config.yaml
num_hidden_layers: 15
hidden_size: 64
num_attention_heads: 2
num_key_value_heads: 2
head_dim: 32
intermediate_size: 256
vocab_size: 8192
hidden_act: "tanh_gelu"
norm: "layernorm"
norm_place: "pre"
norm_eps: 1e-06
positions: "learned"
qk_norm: true
attn_scale: 0.177
bias: "all"
tie_word_embeddings: false
parallel_block: false
init: "uniform"
init_std_qkv: 0.085
init_std_o: 0.0
init_std_up: 0.085
init_std_down: 0.0
optimizer: "muon_variant"
learning_rate: 0.00405
lr_mult_qkv: 0.4
lr_head: 0.00843
max_grad_norm: 1.0
warmup_steps: 0
schedule: "cos"
final_lr_fraction: 0.03
batch_tokens: 32768
max_seq_len: 512
doc_mask: false
train_tokens: 128800000
max_steps: 3931
dataset: "wikipedia_en"
Each number is 50 + 12 x the weight over its row's rms, rounded and kept within 0 to 99. Layers, rows and columns count from 0. The size before them is the row's rms in percent of the matrix's.

# down: layer 4 MLP down (transposed), 256x64, rms 0.0697, rows 85-137, columns 0-63
# up: layer 4 MLP up, 256x64, rms 0.0908, rows 86-137, columns 0-63
down85 084:59 34 58 42 34 54 53 48 51 17 45 57 34 62 47 55 40 39 55 44 43 56 84 64 60 56 52 39 50 52 57 40 75 34 35 44 58 58 19 48 48 50 42 49 64 53 57 52 65 45 52 44 58 49 47 71 32 60 55 27 42 66 46 56
up86 112:34 40 37 37 50 57 50 42 40 40 66 69 63 55 63 39 48 47 62 37 58 52 32 56 46 47 71 41 50 51 41 48 53 83 55 40 50 70 55 31 29 59 68 46 70 43 58 54 43 43 58 40 61 68 66 39 74 40 46 35 59 60 39 46
down86 106:30 66 32 42 43 40 55 45 46 50 48 74 46 49 62 67 61 47 48 55 51 39 28 83 52 33 52 38 44 34 67 47 49 70 45 64 39 61 49 53 42 56 56 63 71 41 55 65 36 36 51 44 78 48 35 45 48 38 45 58 51 50 35 40
up87 099:61 47 47 67 52 53 48 47 71 63 54 54 46 40 33 33 56 45 46 14 50 35 35 49 52 54 44 42 63 50 31 56 39 67 35 39 55 47 48 35 53 56 55 37 58 69 33 59 40 60 70 80 54 72 50 36 58 59 48 57 61 40 36 52
down87 108:50 67 35 27 53 48 46 35 19 45 44 57 58 61 66 56 41 55 57 58 32 74 65 44 68 51 53 45 49 60 54 56 52 38 45 53 53 57 43 58 54 60 41 31 54 23 55 42 68 59 70 26 49 41 30 52 55 42 41 45 64 59 64 37
up88 101:55 37 36 60 40 47 60 52 26 75 60 51 38 43 50 37 72 47 67 33 43 46 74 43 47 56 54 49 61 51 41 56 58 45 43 40 52 58 49 48 56 42 31 31 64 30 32 60 39 48 48 71 21 37 47 52 39 37 60 55 62 47 69 58
down88 097:45 61 45 65 49 53 69 47 48 37 55 65 46 63 43 67 52 57 39 31 68 45 29 40 43 30 46 43 53 31 50 52 62 56 50 49 63 44 44 42 70 29 58 75 28 67 61 46 48 43 28 56 56 36 51 51 42 62 29 46 67 65 56 66
up89 101:39 41 44 43 73 50 52 49 61 35 39 50 45 38 49 54 34 53 56 64 65 33 70 73 64 66 41 56 40 48 48 49 40 55 55 47 58 39 59 52 38 41 60 59 40 24 38 75 41 38 35 53 63 74 39 64 25 46 61 40 58 44 57 64
down89 099:59 35 56 85 52 34 42 69 47 56 35 60 49 24 60 39 29 55 47 47 55 52 43 48 66 64 45 53 56 47 51 47 39 58 42 62 63 52 39 61 21 53 33 71 51 56 56 58 60 45 47 44 58 53 33 51 39 44 32 40 51 74 47 69
up90 072:28 41 58 64 66 36 49 52 45 45 37 43 53 43 60 52 38 61 61 30 39 58 36 35 50 43 68 37 62 51 46 47 62 38 50 47 47 48 54 34 60 55 41 63 64 57 58 58 20 48 62 46 29 65 74 50 41 31 64 28 52 56 57 73
down90 076:47 42 48 34 42 55 60 64 38 62 64 51 37 47 42 47 53 35 34 70 43 48 69 57 52 58 33 66 43 45 61 54 54 52 43 46 38 60 50 67 46 36 86 60 57 41 38 34 60 35 51 55 63 56 29 67 62 57 30 57 60 44 39 24
up91 103:41 28 59 49 50 52 37 58 55 49 46 62 20 39 41 46 45 52 45 30 54 35 56 41 51 66 42 49 52 34 56 62 43 55 62 32 76 44 56 29 47 36 58 35 56 53 30 43 43 43 67 74 50 39 34 51 63 53 28 61 63 60 67 58
down91 105:52 59 36 52 45 62 63 42 11 56 56 52 39 64 67 55 57 44 60 44 60 63 39 53 45 50 53 47 54 62 38 62 60 39 45 58 40 62 58 63 30 48 51 54 41 33 70 71 53 55 48 20 56 65 59 32 28 50 48 37 41 32 58 45
up92 105:35 57 47 68 46 47 46 20 44 27 48 67 48 45 56 59 33 68 47 47 43 70 50 55 32 48 56 46 46 47 83 55 41 38 66 51 44 41 58 49 38 60 52 67 51 63 50 51 64 25 61 43 44 49 34 49 23 60 49 35 37 42 54 54
down92 087:32 50 57 47 65 56 39 18 52 51 49 53 24 62 61 63 58 39 57 43 48 58 51 64 15 48 49 50 69 79 46 36 53 40 56 58 54 64 51 52 52 53 67 45 40 53 39 53 56 44 58 56 54 29 51 50 35 34 59 37 72 53 35 44
up93 100:42 60 32 62 41 48 45 55 63 51 47 57 59 56 58 41 43 61 33 39 22 41 66 39 47 73 60 53 55 41 56 63 67 42 37 60 48 55 61 49 27 44 42 52 68 51 51 32 52 31 77 25 44 44 51 60 27 59 54 40 46 54 31 58
down93 090:46 34 46 54 42 43 48 72 61 66 52 57 70 58 58 41 48 67 53 66 75 52 54 54 49 28 57 45 43 43 73 61 29 57 42 27 61 37 27 48 45 66 56 28 48 51 58 40 40 43 55 34 58 28 67 45 49 54 62 57 45 59 39 38
up94 090:51 28 53 44 56 74 43 28 39 52 54 65 66 56 35 41 48 52 48 41 51 62 37 65 71 52 33 41 52 50 33 44 48 63 40 45 65 53 23 61 55 45 48 36 56 59 34 68 24 42 54 39 45 40 44 46 40 41 34 56 46 50 81 51
down94 098:64 47 42 56 48 63 45 44 38 74 36 45 63 56 41 48 54 57 53 55 55 51 40 44 52 63 61 57 71 54 28 32 53 36 48 51 66 46 30 60 70 27 42 63 59 46 58 48 69 44 50 29 27 32 44 67 49 35 64 47 28 66 59 54
up95 075:49 58 61 51 63 60 23 55 19 49 28 38 46 51 54 62 56 51 49 40 24 46 49 51 61 56 48 49 54 53 73 65 44 60 62 34 62 55 34 56 38 41 60 49 60 38 29 58 42 27 56 56 58 43 53 36 40 53 46 67 49 71 27 58
down95 075:37 67 52 51 57 47 69 36 43 49 38 44 55 55 56 52 23 41 62 47 68 39 59 77 51 43 33 59 37 34 46 37 52 59 52 89 52 42 42 61 64 49 47 56 38 35 59 32 56 70 56 29 62 53 49 42 35 42 46 56 55 63 53 45
up96 082:48 53 53 52 49 57 50 56 66 62 39 55 27 72 62 57 40 43 52 44 18 36 51 47 49 48 48 65 47 37 58 52 41 41 52 38 50 40 50 41 44 64 53 42 72 62 65 46 59 41 64 00 58 50 59 62 47 38 48 55 57 40 56 38
down96 077:36 73 49 62 33 47 33 41 75 59 43 60 67 52 36 58 53 66 58 36 58 53 66 28 50 43 46 40 51 43 68 36 59 56 58 35 57 47 50 47 59 42 50 40 56 35 45 61 45 39 61 47 36 45 62 48 67 39 65 51 23 73 30 38
up97 096:47 26 31 58 35 66 58 65 21 62 46 45 30 52 56 56 50 48 54 39 19 56 56 43 68 47 62 64 49 46 32 62 44 44 48 45 67 45 44 38 73 46 50 34 49 47 45 38 35 64 29 46 45 49 68 39 69 49 47 38 44 46 52 39
down97 093:27 47 52 55 51 46 38 61 77 41 58 42 50 37 49 39 39 53 22 47 60 44 58 50 41 39 44 38 48 56 65 55 69 65 30 62 66 54 42 59 39 35 46 38 72 61 59 61 67 38 45 68 53 33 43 52 59 58 33 43 72 40 66 52
up98 101:52 68 42 49 27 32 42 53 57 43 58 54 64 39 66 62 53 56 55 54 59 33 49 37 51 58 37 29 43 54 67 51 43 50 48 57 33 41 56 47 11 58 63 47 52 46 66 58 49 46 81 49 49 29 42 46 73 38 36 41 47 40 52 36
down98 095:27 41 24 54 46 45 58 41 76 37 51 63 57 48 40 58 42 27 44 62 55 45 28 32 73 44 63 49 36 60 62 51 58 77 44 44 48 60 47 44 48 64 44 29 49 67 55 40 53 57 49 71 65 55 58 32 65 48 48 50 54 39 57 42
up99 100:53 73 56 38 46 66 51 68 71 46 38 48 56 28 38 40 49 43 50 42 49 50 64 65 54 30 49 46 52 65 48 55 37 44 52 28 34 39 64 61 61 52 53 34 62 37 46 56 54 60 56 46 55 38 60 25 38 75 33 37 57 30 67 65
down99 101:35 73 53 46 41 54 70 61 49 58 57 32 45 33 35 59 38 31 50 60 46 73 44 67 59 41 41 39 45 71 36 55 53 49 46 33 49 40 68 50 62 49 34 47 54 70 52 69 63 54 57 54 59 51 61 34 33 56 23 41 36 42 46 64
up100 103:46 54 30 38 48 66 57 49 46 61 35 53 36 51 60 55 49 57 62 59 37 52 58 48 50 39 37 43 30 47 38 58 41 35 44 54 46 51 52 50 51 54 38 35 63 13 51 68 53 43 48 50 34 33 75 78 71 47 48 41 35 25 44 44
down100 097:51 36 38 52 77 43 43 40 59 35 55 57 51 74 55 44 61 62 66 50 43 58 64 46 44 38 40 33 56 57 31 62 57 62 20 36 46 64 49 49 63 42 32 47 38 48 66 72 53 63 55 43 51 67 55 49 60 52 35 26 52 34 35 45
up101 087:49 41 47 49 53 41 37 72 53 72 44 56 70 52 43 51 55 50 24 50 49 78 59 45 56 47 42 64 56 69 55 59 38 66 37 32 38 39 42 59 27 59 66 31 60 52 47 51 42 50 52 63 64 27 26 47 50 50 63 60 58 70 46 48
down101 089:52 43 61 56 51 39 73 47 34 23 73 67 41 23 63 45 51 66 49 51 46 58 64 54 30 46 52 42 48 37 51 32 45 55 54 49 39 53 71 46 43 46 64 47 33 33 45 48 61 73 47 37 47 54 59 50 73 57 41 37 37 44 63 66
up102 098:51 53 47 61 66 58 37 58 81 49 51 39 49 40 45 49 59 57 59 62 57 67 41 38 53 22 54 57 43 69 27 57 38 68 33 47 59 59 38 27 45 41 49 33 64 55 51 54 39 45 52 64 76 34 42 43 50 50 57 56 45 56 33 71
down102 103:53 36 38 45 33 31 57 34 41 37 65 47 51 56 54 48 56 50 59 34 44 37 56 52 36 59 48 58 61 45 55 43 53 51 46 60 50 37 69 62 57 56 59 66 46 52 19 34 37 81 52 53 22 68 56 52 59 61 46 50 67 51 68 27
up103 110:26 64 50 46 68 60 44 59 50 66 54 33 54 27 59 57 27 27 64 67 54 58 50 74 63 63 53 65 58 44 60 46 41 46 74 28 46 61 42 57 64 58 44 52 61 44 47 51 47 51 31 43 34 30 51 59 36 51 60 47 53 33 47 53
down103 118:60 48 52 39 38 49 28 57 14 53 56 34 51 57 57 58 30 15 63 51 48 58 57 67 53 58 42 63 41 51 62 46 45 42 63 27 56 61 50 57 44 52 46 48 75 56 41 70 59 59 42 35 46 54 41 61 40 60 58 63 51 40 35 61
up104 102:51 45 55 84 62 46 38 42 51 73 41 49 55 61 45 60 48 50 62 29 30 64 63 32 68 62 33 49 40 26 38 61 39 36 52 50 59 48 47 38 38 60 49 53 32 46 51 48 47 56 55 70 64 45 63 40 60 54 58 29 73 55 58 49
down104 106:61 52 54 31 43 61 51 53 30 66 46 28 39 55 71 42 45 17 64 58 34 51 52 43 45 69 52 40 36 63 64 39 52 33 71 71 62 36 36 49 56 53 57 42 35 38 36 61 42 48 60 44 56 33 58 56 53 47 54 57 39 60 60 68
up105 095:17 50 34 49 63 38 56 39 36 35 61 57 45 44 48 49 56 53 56 52 58 63 38 74 51 34 39 32 65 33 56 47 56 58 57 63 68 63 45 34 40 47 56 46 53 58 43 58 45 59 47 42 52 65 45 47 11 43 45 46 67 50 74 64
down105 084:52 58 70 46 56 54 50 67 52 65 60 46 26 49 45 32 64 29 30 71 56 48 51 47 49 48 55 41 39 47 85 50 47 33 42 72 30 33 45 65 44 47 35 67 64 63 39 36 34 49 50 63 63 49 51 47 60 43 48 48 58 61 54 59
up106 098:44 42 46 38 47 64 49 62 59 40 23 43 42 52 46 45 50 52 56 15 49 53 57 67 71 54 45 65 67 57 37 64 40 41 47 37 47 71 38 48 52 36 55 21 80 45 56 57 49 70 52 51 48 60 68 38 61 36 52 51 35 51 53 50
down106 104:41 78 54 61 57 48 37 49 52 38 42 35 50 41 57 37 36 54 65 51 39 44 66 52 72 48 51 44 72 55 53 51 62 47 40 77 44 67 29 60 34 26 55 65 54 49 56 59 63 58 42 57 33 47 49 22 53 52 37 54 34 52 33 61
up107 117:52 47 37 71 64 65 69 40 32 50 56 43 61 65 47 64 42 60 55 57 50 68 64 57 65 54 76 49 63 49 74 44 35 32 68 41 48 40 71 70 56 47 42 45 57 39 28 56 51 28 62 39 41 40 56 43 45 64 56 38 54 59 56 47
down107 117:55 43 47 42 32 51 61 24 20 50 51 26 44 71 62 62 42 54 60 59 58 76 60 43 33 41 56 69 67 55 56 41 45 34 70 57 47 48 57 45 44 55 47 68 56 41 48 46 59 43 62 29 40 57 27 33 51 52 58 51 68 53 53 47
up108 124:54 40 57 38 71 44 48 42 75 38 72 55 57 50 34 41 35 41 48 52 51 68 68 59 47 52 56 51 54 66 51 40 43 56 64 34 36 63 67 57 49 74 33 47 38 48 43 59 34 48 35 44 52 43 51 40 77 70 67 28 54 41 37 57
down108 126:67 15 73 40 49 62 33 35 59 36 60 56 46 17 38 27 61 38 41 53 40 52 66 55 48 45 68 42 49 71 71 48 40 49 49 52 52 69 47 52 49 57 56 48 49 53 43 52 33 43 50 52 60 54 44 55 45 59 57 40 62 69 34 49
up109 078:43 46 38 65 50 49 44 34 35 51 35 78 33 46 58 51 52 62 41 56 49 66 43 56 43 49 48 46 43 18 66 56 37 49 55 46 35 28 72 59 43 65 39 70 58 54 38 69 45 39 43 66 59 55 50 38 40 31 38 49 53 64 54 73
down109 067:32 25 44 57 48 65 53 60 45 45 35 75 40 42 54 50 26 43 54 36 51 57 61 54 68 52 39 43 60 38 61 35 52 58 56 41 26 46 64 48 52 64 67 76 52 19 48 52 66 51 50 60 50 50 71 38 70 37 47 57 47 53 46 54
up110 076:54 33 67 52 64 50 33 52 53 35 60 44 55 31 43 40 33 57 55 52 47 52 35 64 40 47 36 71 61 53 49 68 47 43 61 51 39 63 48 30 37 34 69 49 70 26 32 48 49 59 53 38 68 55 40 36 40 50 53 45 67 25 55 65
down110 074:50 46 57 60 41 37 37 69 73 74 54 41 39 52 53 37 60 54 47 34 75 69 50 46 38 52 58 53 45 52 44 45 66 42 37 36 43 58 67 61 57 58 20 40 57 49 43 43 49 39 52 29 47 69 57 54 44 42 29 60 67 27 59 60
up111 106:73 52 40 53 54 40 55 44 54 49 78 64 46 40 66 51 18 54 36 52 48 63 55 64 38 46 56 44 43 43 64 39 56 51 46 58 36 48 44 45 33 47 40 47 57 75 37 75 34 43 27 64 61 27 38 58 53 43 66 56 48 61 54 63
down111 094:53 37 61 40 54 47 64 47 32 53 63 52 51 35 67 62 67 49 51 50 59 33 53 44 49 60 46 48 62 57 30 46 36 56 54 42 48 42 60 52 34 52 51 53 36 66 39 31 56 51 37 81 42 56 31 42 17 64 60 44 80 43 55 65
up112 081:42 48 59 30 50 66 51 40 53 32 21 61 65 60 47 57 44 60 58 44 53 32 57 67 64 55 21 33 81 57 53 53 46 48 64 33 49 46 62 58 53 47 51 47 45 48 52 59 39 27 60 46 55 40 63 46 59 69 33 41 44 62 61 63
down112 091:56 47 58 34 39 62 56 56 44 48 40 49 39 65 30 42 47 69 54 44 59 25 52 64 53 55 19 31 63 59 45 61 49 29 49 47 58 37 65 54 63 27 44 48 45 53 48 59 58 28 76 52 62 36 62 45 53 72 35 52 42 57 61 54
up113 087:55 35 37 59 51 34 51 39 30 39 45 42 33 47 26 78 59 51 38 39 46 59 59 66 60 66 55 42 41 24 56 61 61 49 52 31 51 58 60 50 47 44 68 35 40 55 51 65 62 62 68 48 34 44 35 56 39 33 65 37 37 48 34 48
down113 097:40 45 46 57 48 32 60 52 38 41 41 62 48 47 48 77 65 52 34 41 55 57 54 74 54 64 69 61 54 41 33 40 63 57 56 37 46 58 53 51 47 48 65 40 45 42 53 40 70 41 82 32 50 40 42 75 54 30 46 62 42 36 28 49
up114 098:64 68 50 56 67 42 43 36 27 48 56 71 37 68 43 56 59 42 57 28 54 47 69 47 61 59 35 36 59 29 45 61 44 44 47 41 59 42 44 63 45 35 46 45 28 64 55 59 30 53 46 63 61 44 43 52 40 56 38 61 71 69 60 68
down114 104:71 49 47 40 61 58 48 44 26 52 41 47 44 63 35 54 46 39 51 70 50 45 40 43 52 51 68 45 59 65 35 59 51 53 52 55 45 38 46 75 23 61 25 37 49 69 65 59 32 69 67 48 55 38 42 35 43 43 42 53 73 66 53 55
up115 059:32 40 46 54 45 48 51 51 71 52 37 39 57 76 67 33 47 63 51 40 53 55 56 57 58 56 55 73 48 39 40 66 77 32 36 56 44 48 54 50 46 52 30 42 46 45 39 51 31 69 36 31 33 34 51 57 42 37 52 42 53 22 48 37
down115 059:47 45 54 34 47 24 54 63 39 49 62 54 54 29 55 50 41 49 56 45 63 51 52 59 48 39 32 34 48 32 42 47 24 50 71 51 49 44 53 52 60 46 79 40 49 65 57 44 65 21 56 78 68 64 46 43 55 58 49 61 53 64 32 57
up116 118:42 33 40 55 38 61 43 66 48 55 55 50 45 30 45 48 67 51 44 46 38 53 38 46 66 64 61 47 67 59 42 74 34 42 50 16 48 57 51 38 55 66 56 34 73 45 55 56 25 37 56 45 56 58 67 40 69 59 47 68 60 52 40 35
down116 109:49 78 36 53 62 52 33 54 38 48 47 46 47 59 46 60 50 63 59 54 47 33 49 68 50 57 62 52 70 31 81 54 51 45 66 34 41 44 47 40 47 78 29 41 43 23 52 59 40 39 56 41 50 35 50 30 55 45 64 59 44 37 62 56
up117 105:30 70 38 38 42 72 30 53 44 56 51 48 82 60 42 71 39 47 40 45 34 48 43 53 65 61 59 68 61 59 57 66 46 45 63 71 47 60 43 62 41 55 63 54 58 47 36 49 53 42 53 35 62 53 34 53 55 51 73 69 55 40 31 45
down117 092:50 79 42 51 36 81 39 52 20 55 48 45 52 38 39 67 49 44 57 39 58 51 56 65 42 60 43 57 45 36 55 60 59 37 56 66 46 48 50 42 33 44 66 75 52 46 36 17 53 50 55 35 51 62 61 48 39 60 43 54 64 42 46 39
up118 096:30 57 44 50 42 18 48 42 45 39 32 47 63 39 64 39 54 42 53 51 60 59 37 29 65 63 59 20 55 59 71 51 50 54 52 50 46 37 58 62 23 51 62 72 54 47 60 52 59 38 59 41 32 35 36 52 43 54 55 46 28 52 38 46
down118 094:36 51 43 49 54 48 54 67 63 30 45 42 60 48 53 69 25 18 50 49 65 50 32 45 52 50 60 68 36 60 36 61 64 51 43 45 50 56 55 65 26 36 60 41 53 65 71 30 51 53 33 35 49 45 58 41 34 50 60 59 65 50 61 62
up119 094:43 55 47 61 51 71 53 45 57 64 61 40 33 60 29 36 25 65 60 52 50 34 56 68 82 28 49 60 45 64 46 35 44 59 51 45 57 55 47 45 49 43 76 44 36 56 33 36 72 60 48 38 54 50 42 51 44 36 49 34 45 31 47 48
down119 092:47 57 40 44 42 58 63 48 49 50 66 34 51 26 48 72 22 55 25 49 61 42 46 44 64 58 45 50 64 54 54 62 53 78 62 54 41 39 39 47 51 51 41 51 46 41 48 33 46 38 34 60 55 54 61 59 39 65 85 54 49 39 32 61
up120 117:56 45 53 59 45 56 74 47 36 47 41 47 21 52 20 56 30 61 54 54 45 54 46 59 63 52 65 69 43 44 42 61 30 48 43 32 54 38 55 48 58 25 55 46 56 43 48 43 44 40 40 28 57 59 48 70 27 42 60 30 51 30 52 52
down120 112:54 34 37 52 60 55 65 47 47 34 55 35 46 53 28 64 17 42 45 58 76 60 49 50 79 48 51 41 54 56 36 53 45 62 64 37 42 41 50 62 53 38 48 54 41 58 47 15 50 36 52 57 56 61 52 57 72 57 59 41 65 42 47 61
up121 113:44 69 48 63 59 62 61 24 33 47 60 37 65 52 46 50 63 39 58 28 58 52 60 65 75 71 40 62 35 53 59 56 52 74 42 30 66 63 51 53 53 50 63 43 31 51 47 55 32 62 65 67 66 45 46 46 50 63 41 54 60 47 62 45
down121 127:36 75 42 52 29 59 52 51 61 55 61 46 47 40 34 52 61 61 54 37 69 32 68 64 56 46 33 42 46 60 60 53 61 57 39 33 52 61 24 29 60 64 50 41 57 23 61 56 43 56 58 53 31 42 60 61 65 34 55 61 35 52 41 43
up122 101:15 48 36 51 56 52 35 47 59 79 66 55 42 52 47 64 52 49 44 43 75 56 53 37 55 66 34 42 52 67 43 59 48 69 49 63 43 43 44 45 56 49 41 54 43 56 52 61 28 53 50 50 59 52 48 48 78 39 59 53 33 74 36 71
down122 094:59 60 67 41 34 41 43 64 47 52 57 45 73 47 58 49 39 25 69 34 40 53 43 59 45 58 52 52 44 27 46 45 53 38 67 46 66 58 53 32 36 49 45 37 80 59 39 33 59 43 66 57 39 55 54 57 70 50 70 48 53 26 38 51
up123 101:37 59 28 49 43 53 56 21 60 48 45 40 61 52 62 42 67 54 49 48 46 47 65 27 49 53 41 31 41 66 71 55 31 49 44 50 30 48 44 35 51 65 44 50 64 54 46 48 52 33 65 62 34 42 73 62 65 44 56 42 33 73 50 36
down123 094:35 42 30 73 47 52 41 44 69 52 56 47 41 65 43 41 81 48 47 37 59 40 54 30 56 53 42 25 48 64 50 56 44 51 47 57 47 59 48 43 61 68 34 67 49 57 42 49 59 50 51 37 53 81 58 80 35 41 46 51 29 52 49 42
up124 100:42 53 41 48 42 52 25 44 53 30 61 60 48 31 51 67 72 56 65 44 42 65 57 53 53 38 51 40 42 45 77 53 58 49 23 48 44 53 46 55 35 45 61 52 75 47 37 74 47 57 76 45 44 45 43 49 47 58 35 36 56 49 78 47
down124 101:41 37 53 64 29 67 45 38 51 48 56 38 43 32 52 50 69 34 72 68 56 47 61 48 31 36 60 62 27 62 55 44 57 63 31 61 60 49 29 64 52 31 51 60 80 48 43 48 53 45 40 55 46 44 64 48 57 63 39 63 55 43 57 36
up125 116:41 53 33 40 41 65 56 72 43 70 29 40 45 50 45 30 54 56 40 69 38 57 65 32 46 48 76 66 49 59 52 56 37 40 67 20 59 40 58 58 61 72 56 50 56 49 58 45 46 38 50 58 47 52 45 42 57 70 47 39 26 42 45 55
down125 109:31 48 49 28 44 42 51 61 40 57 62 45 67 66 50 39 57 60 34 42 50 49 57 55 23 39 59 50 31 49 46 32 55 40 65 61 36 45 77 52 31 64 61 54 72 60 39 63 32 47 53 71 39 71 43 44 40 52 41 57 34 57 57 53
up126 109:40 37 40 60 42 46 61 70 74 68 57 59 49 70 46 38 28 29 57 42 54 55 59 28 72 59 59 70 35 74 42 58 41 52 45 43 60 37 49 46 52 64 56 41 44 60 38 41 40 59 52 38 51 65 49 39 62 60 55 68 65 37 47 62
down126 108:54 48 62 24 51 57 34 39 17 51 45 48 60 39 54 65 64 60 30 55 48 44 54 60 46 43 46 35 68 55 55 57 61 64 49 61 52 64 65 61 35 43 40 34 62 50 64 22 53 46 44 46 72 26 72 57 54 52 52 65 45 48 41 39
up127 084:25 63 72 44 50 57 65 27 59 43 43 61 50 41 60 57 38 44 59 35 75 48 49 53 61 41 57 47 62 56 46 47 57 66 81 51 58 55 35 57 33 58 40 57 43 39 46 48 52 61 39 69 32 45 63 44 61 39 42 40 81 57 52 59
down127 083:64 40 39 48 51 38 39 67 47 64 58 62 40 58 34 50 58 67 34 51 43 58 60 52 46 45 69 66 25 38 60 59 34 24 33 54 40 58 68 55 65 40 64 20 63 47 42 60 43 30 49 54 68 53 44 51 35 54 67 59 54 52 41 44
up128 104:49 41 39 25 41 76 57 33 39 56 60 44 34 41 34 37 34 62 56 54 47 38 66 54 39 64 58 42 33 41 44 62 57 54 55 47 60 36 74 32 68 53 35 49 61 72 58 68 56 49 42 56 33 49 49 54 40 52 62 61 27 56 40 52
down128 089:61 53 54 18 41 50 64 29 36 63 59 47 34 49 23 38 48 52 43 61 45 37 60 41 52 55 62 48 50 46 43 41 36 48 51 63 56 44 76 32 54 73 41 52 63 58 41 62 53 67 42 41 29 59 55 44 66 64 57 67 29 55 43 55
up129 088:43 57 32 71 41 55 52 50 46 29 32 56 47 49 44 51 26 65 47 68 43 36 52 35 67 49 47 66 33 51 66 45 44 69 42 29 37 47 53 40 42 40 71 52 28 56 48 75 39 32 38 46 40 68 59 53 46 46 51 57 38 69 46 53
down129 104:54 64 54 72 51 40 51 69 41 61 54 54 47 53 36 27 47 63 40 68 49 52 61 20 52 51 51 64 32 51 58 29 46 49 39 41 33 43 52 25 70 39 46 46 28 65 61 63 34 57 45 69 47 69 57 56 60 40 43 45 44 53 64 54
up130 080:58 74 35 51 48 78 47 62 40 50 31 38 36 42 50 54 39 41 60 64 39 40 66 43 60 47 58 60 58 43 57 72 53 68 52 42 63 54 65 57 53 51 57 41 51 23 34 53 41 52 49 56 48 28 24 37 66 63 46 53 57 39 33 35
down130 083:26 61 37 57 28 52 38 45 44 46 33 50 70 48 66 67 21 64 59 43 66 35 47 61 59 60 36 38 50 40 62 39 50 55 64 52 40 44 50 45 45 51 56 64 66 34 65 48 63 46 60 43 52 46 44 67 66 37 54 71 39 65 30 41
up131 127:58 56 45 20 52 53 48 50 56 56 54 56 44 77 59 53 63 42 54 43 41 69 57 40 57 47 68 41 48 49 45 68 44 43 37 48 47 51 56 32 49 47 28 24 52 30 57 57 28 52 54 52 33 41 47 56 68 26 65 38 58 79 55 55
down131 124:40 34 62 51 57 57 41 59 64 55 56 40 35 36 26 37 36 72 34 38 70 36 44 43 42 47 58 47 40 50 44 33 58 51 63 54 42 54 37 80 55 52 58 71 41 77 52 56 64 32 40 77 47 46 60 44 41 55 60 41 55 49 50 42
up132 094:46 30 45 61 50 62 35 58 57 54 48 48 44 75 50 43 69 40 65 52 59 48 57 29 54 66 72 79 54 67 27 62 61 47 46 35 34 39 50 55 42 56 51 45 43 34 45 66 50 40 46 41 54 45 64 39 56 41 37 30 77 44 56 44
down132 092:57 55 63 21 62 33 67 26 33 39 44 48 45 44 53 52 45 37 38 60 63 33 36 53 42 38 48 47 49 53 54 53 47 54 50 77 52 39 58 38 55 53 43 62 34 93 51 57 52 48 44 44 60 65 55 53 48 62 52 46 71 30 58 50
up133 107:49 55 35 54 47 48 58 52 57 69 48 26 46 40 52 42 47 53 53 58 62 57 73 45 75 48 60 61 50 52 42 38 34 51 47 65 52 47 46 51 34 50 48 17 44 61 60 29 18 41 29 55 47 31 42 46 58 48 28 64 33 41 43 54
down133 100:49 44 59 38 43 40 44 39 19 63 51 46 21 54 59 51 70 77 42 48 44 50 44 58 33 48 59 68 69 46 53 27 62 44 52 50 55 38 66 37 52 45 67 68 54 47 42 64 61 46 70 42 37 48 63 38 33 56 54 46 50 65 54 39
up134 079:51 32 52 58 58 32 29 63 43 77 60 66 28 55 44 24 42 58 49 30 37 51 54 54 54 48 65 58 57 59 72 37 41 61 49 46 56 35 43 61 45 66 33 63 46 57 36 40 51 48 47 58 30 31 48 28 32 50 48 50 35 46 52 40
down134 084:58 58 48 54 62 49 62 31 49 31 40 48 68 44 49 68 63 47 58 52 51 47 35 40 54 48 35 52 42 33 37 66 67 37 60 63 39 41 47 24 52 37 51 27 54 36 63 57 55 56 63 47 75 69 39 48 68 34 42 53 70 57 32 61
up135 091:43 44 42 44 61 42 56 62 47 51 41 62 49 41 78 41 47 50 49 66 68 60 53 38 48 32 41 46 68 72 78 67 41 43 62 17 66 43 44 56 35 60 63 36 58 62 44 62 47 39 52 51 51 55 64 42 56 62 57 27 41 47 49 65
down135 091:42 54 39 54 52 40 52 64 62 44 39 51 35 60 62 55 20 55 50 46 61 48 55 33 41 38 54 45 51 51 61 62 51 51 56 10 62 43 52 45 53 52 63 34 31 53 37 92 45 61 57 56 54 58 64 31 47 57 56 45 41 64 60 52
up136 101:57 32 38 34 58 40 63 37 42 49 56 37 52 50 55 36 58 19 33 46 56 56 50 64 54 25 44 30 54 60 51 54 47 43 63 37 53 77 56 51 39 62 76 54 37 42 59 58 32 53 51 46 27 49 42 49 62 69 58 70 44 44 61 58
down136 103:61 38 29 62 32 47 50 57 41 66 10 47 70 67 42 40 47 28 51 72 33 42 50 58 66 45 38 29 45 62 57 47 48 51 52 35 69 57 64 33 65 60 62 55 61 48 53 48 42 56 66 45 41 48 48 56 55 64 55 53 40 41 51 53
up137 131:32 46 48 48 75 54 53 51 74 45 58 38 71 60 47 51 40 70 55 68 42 66 37 34 52 37 62 31 60 71 59 47 22 66 37 43 34 60 50 55 32 70 33 50 59 46 41 55 32 59 44 49 49 44 46 42 53 48 65 41 47 65 47 55
down137 116:60 54 72 51 82 50 53 40 60 39 69 53 59 27 56 41 58 80 53 62 38 52 74 58 52 47 53 38 63 28 41 38 51 47 33 65 41 42 43 56 33 46 46 60 42 54 42 39 48 49 52 62 55 50 52 47 38 32 45 39 49 45 73 28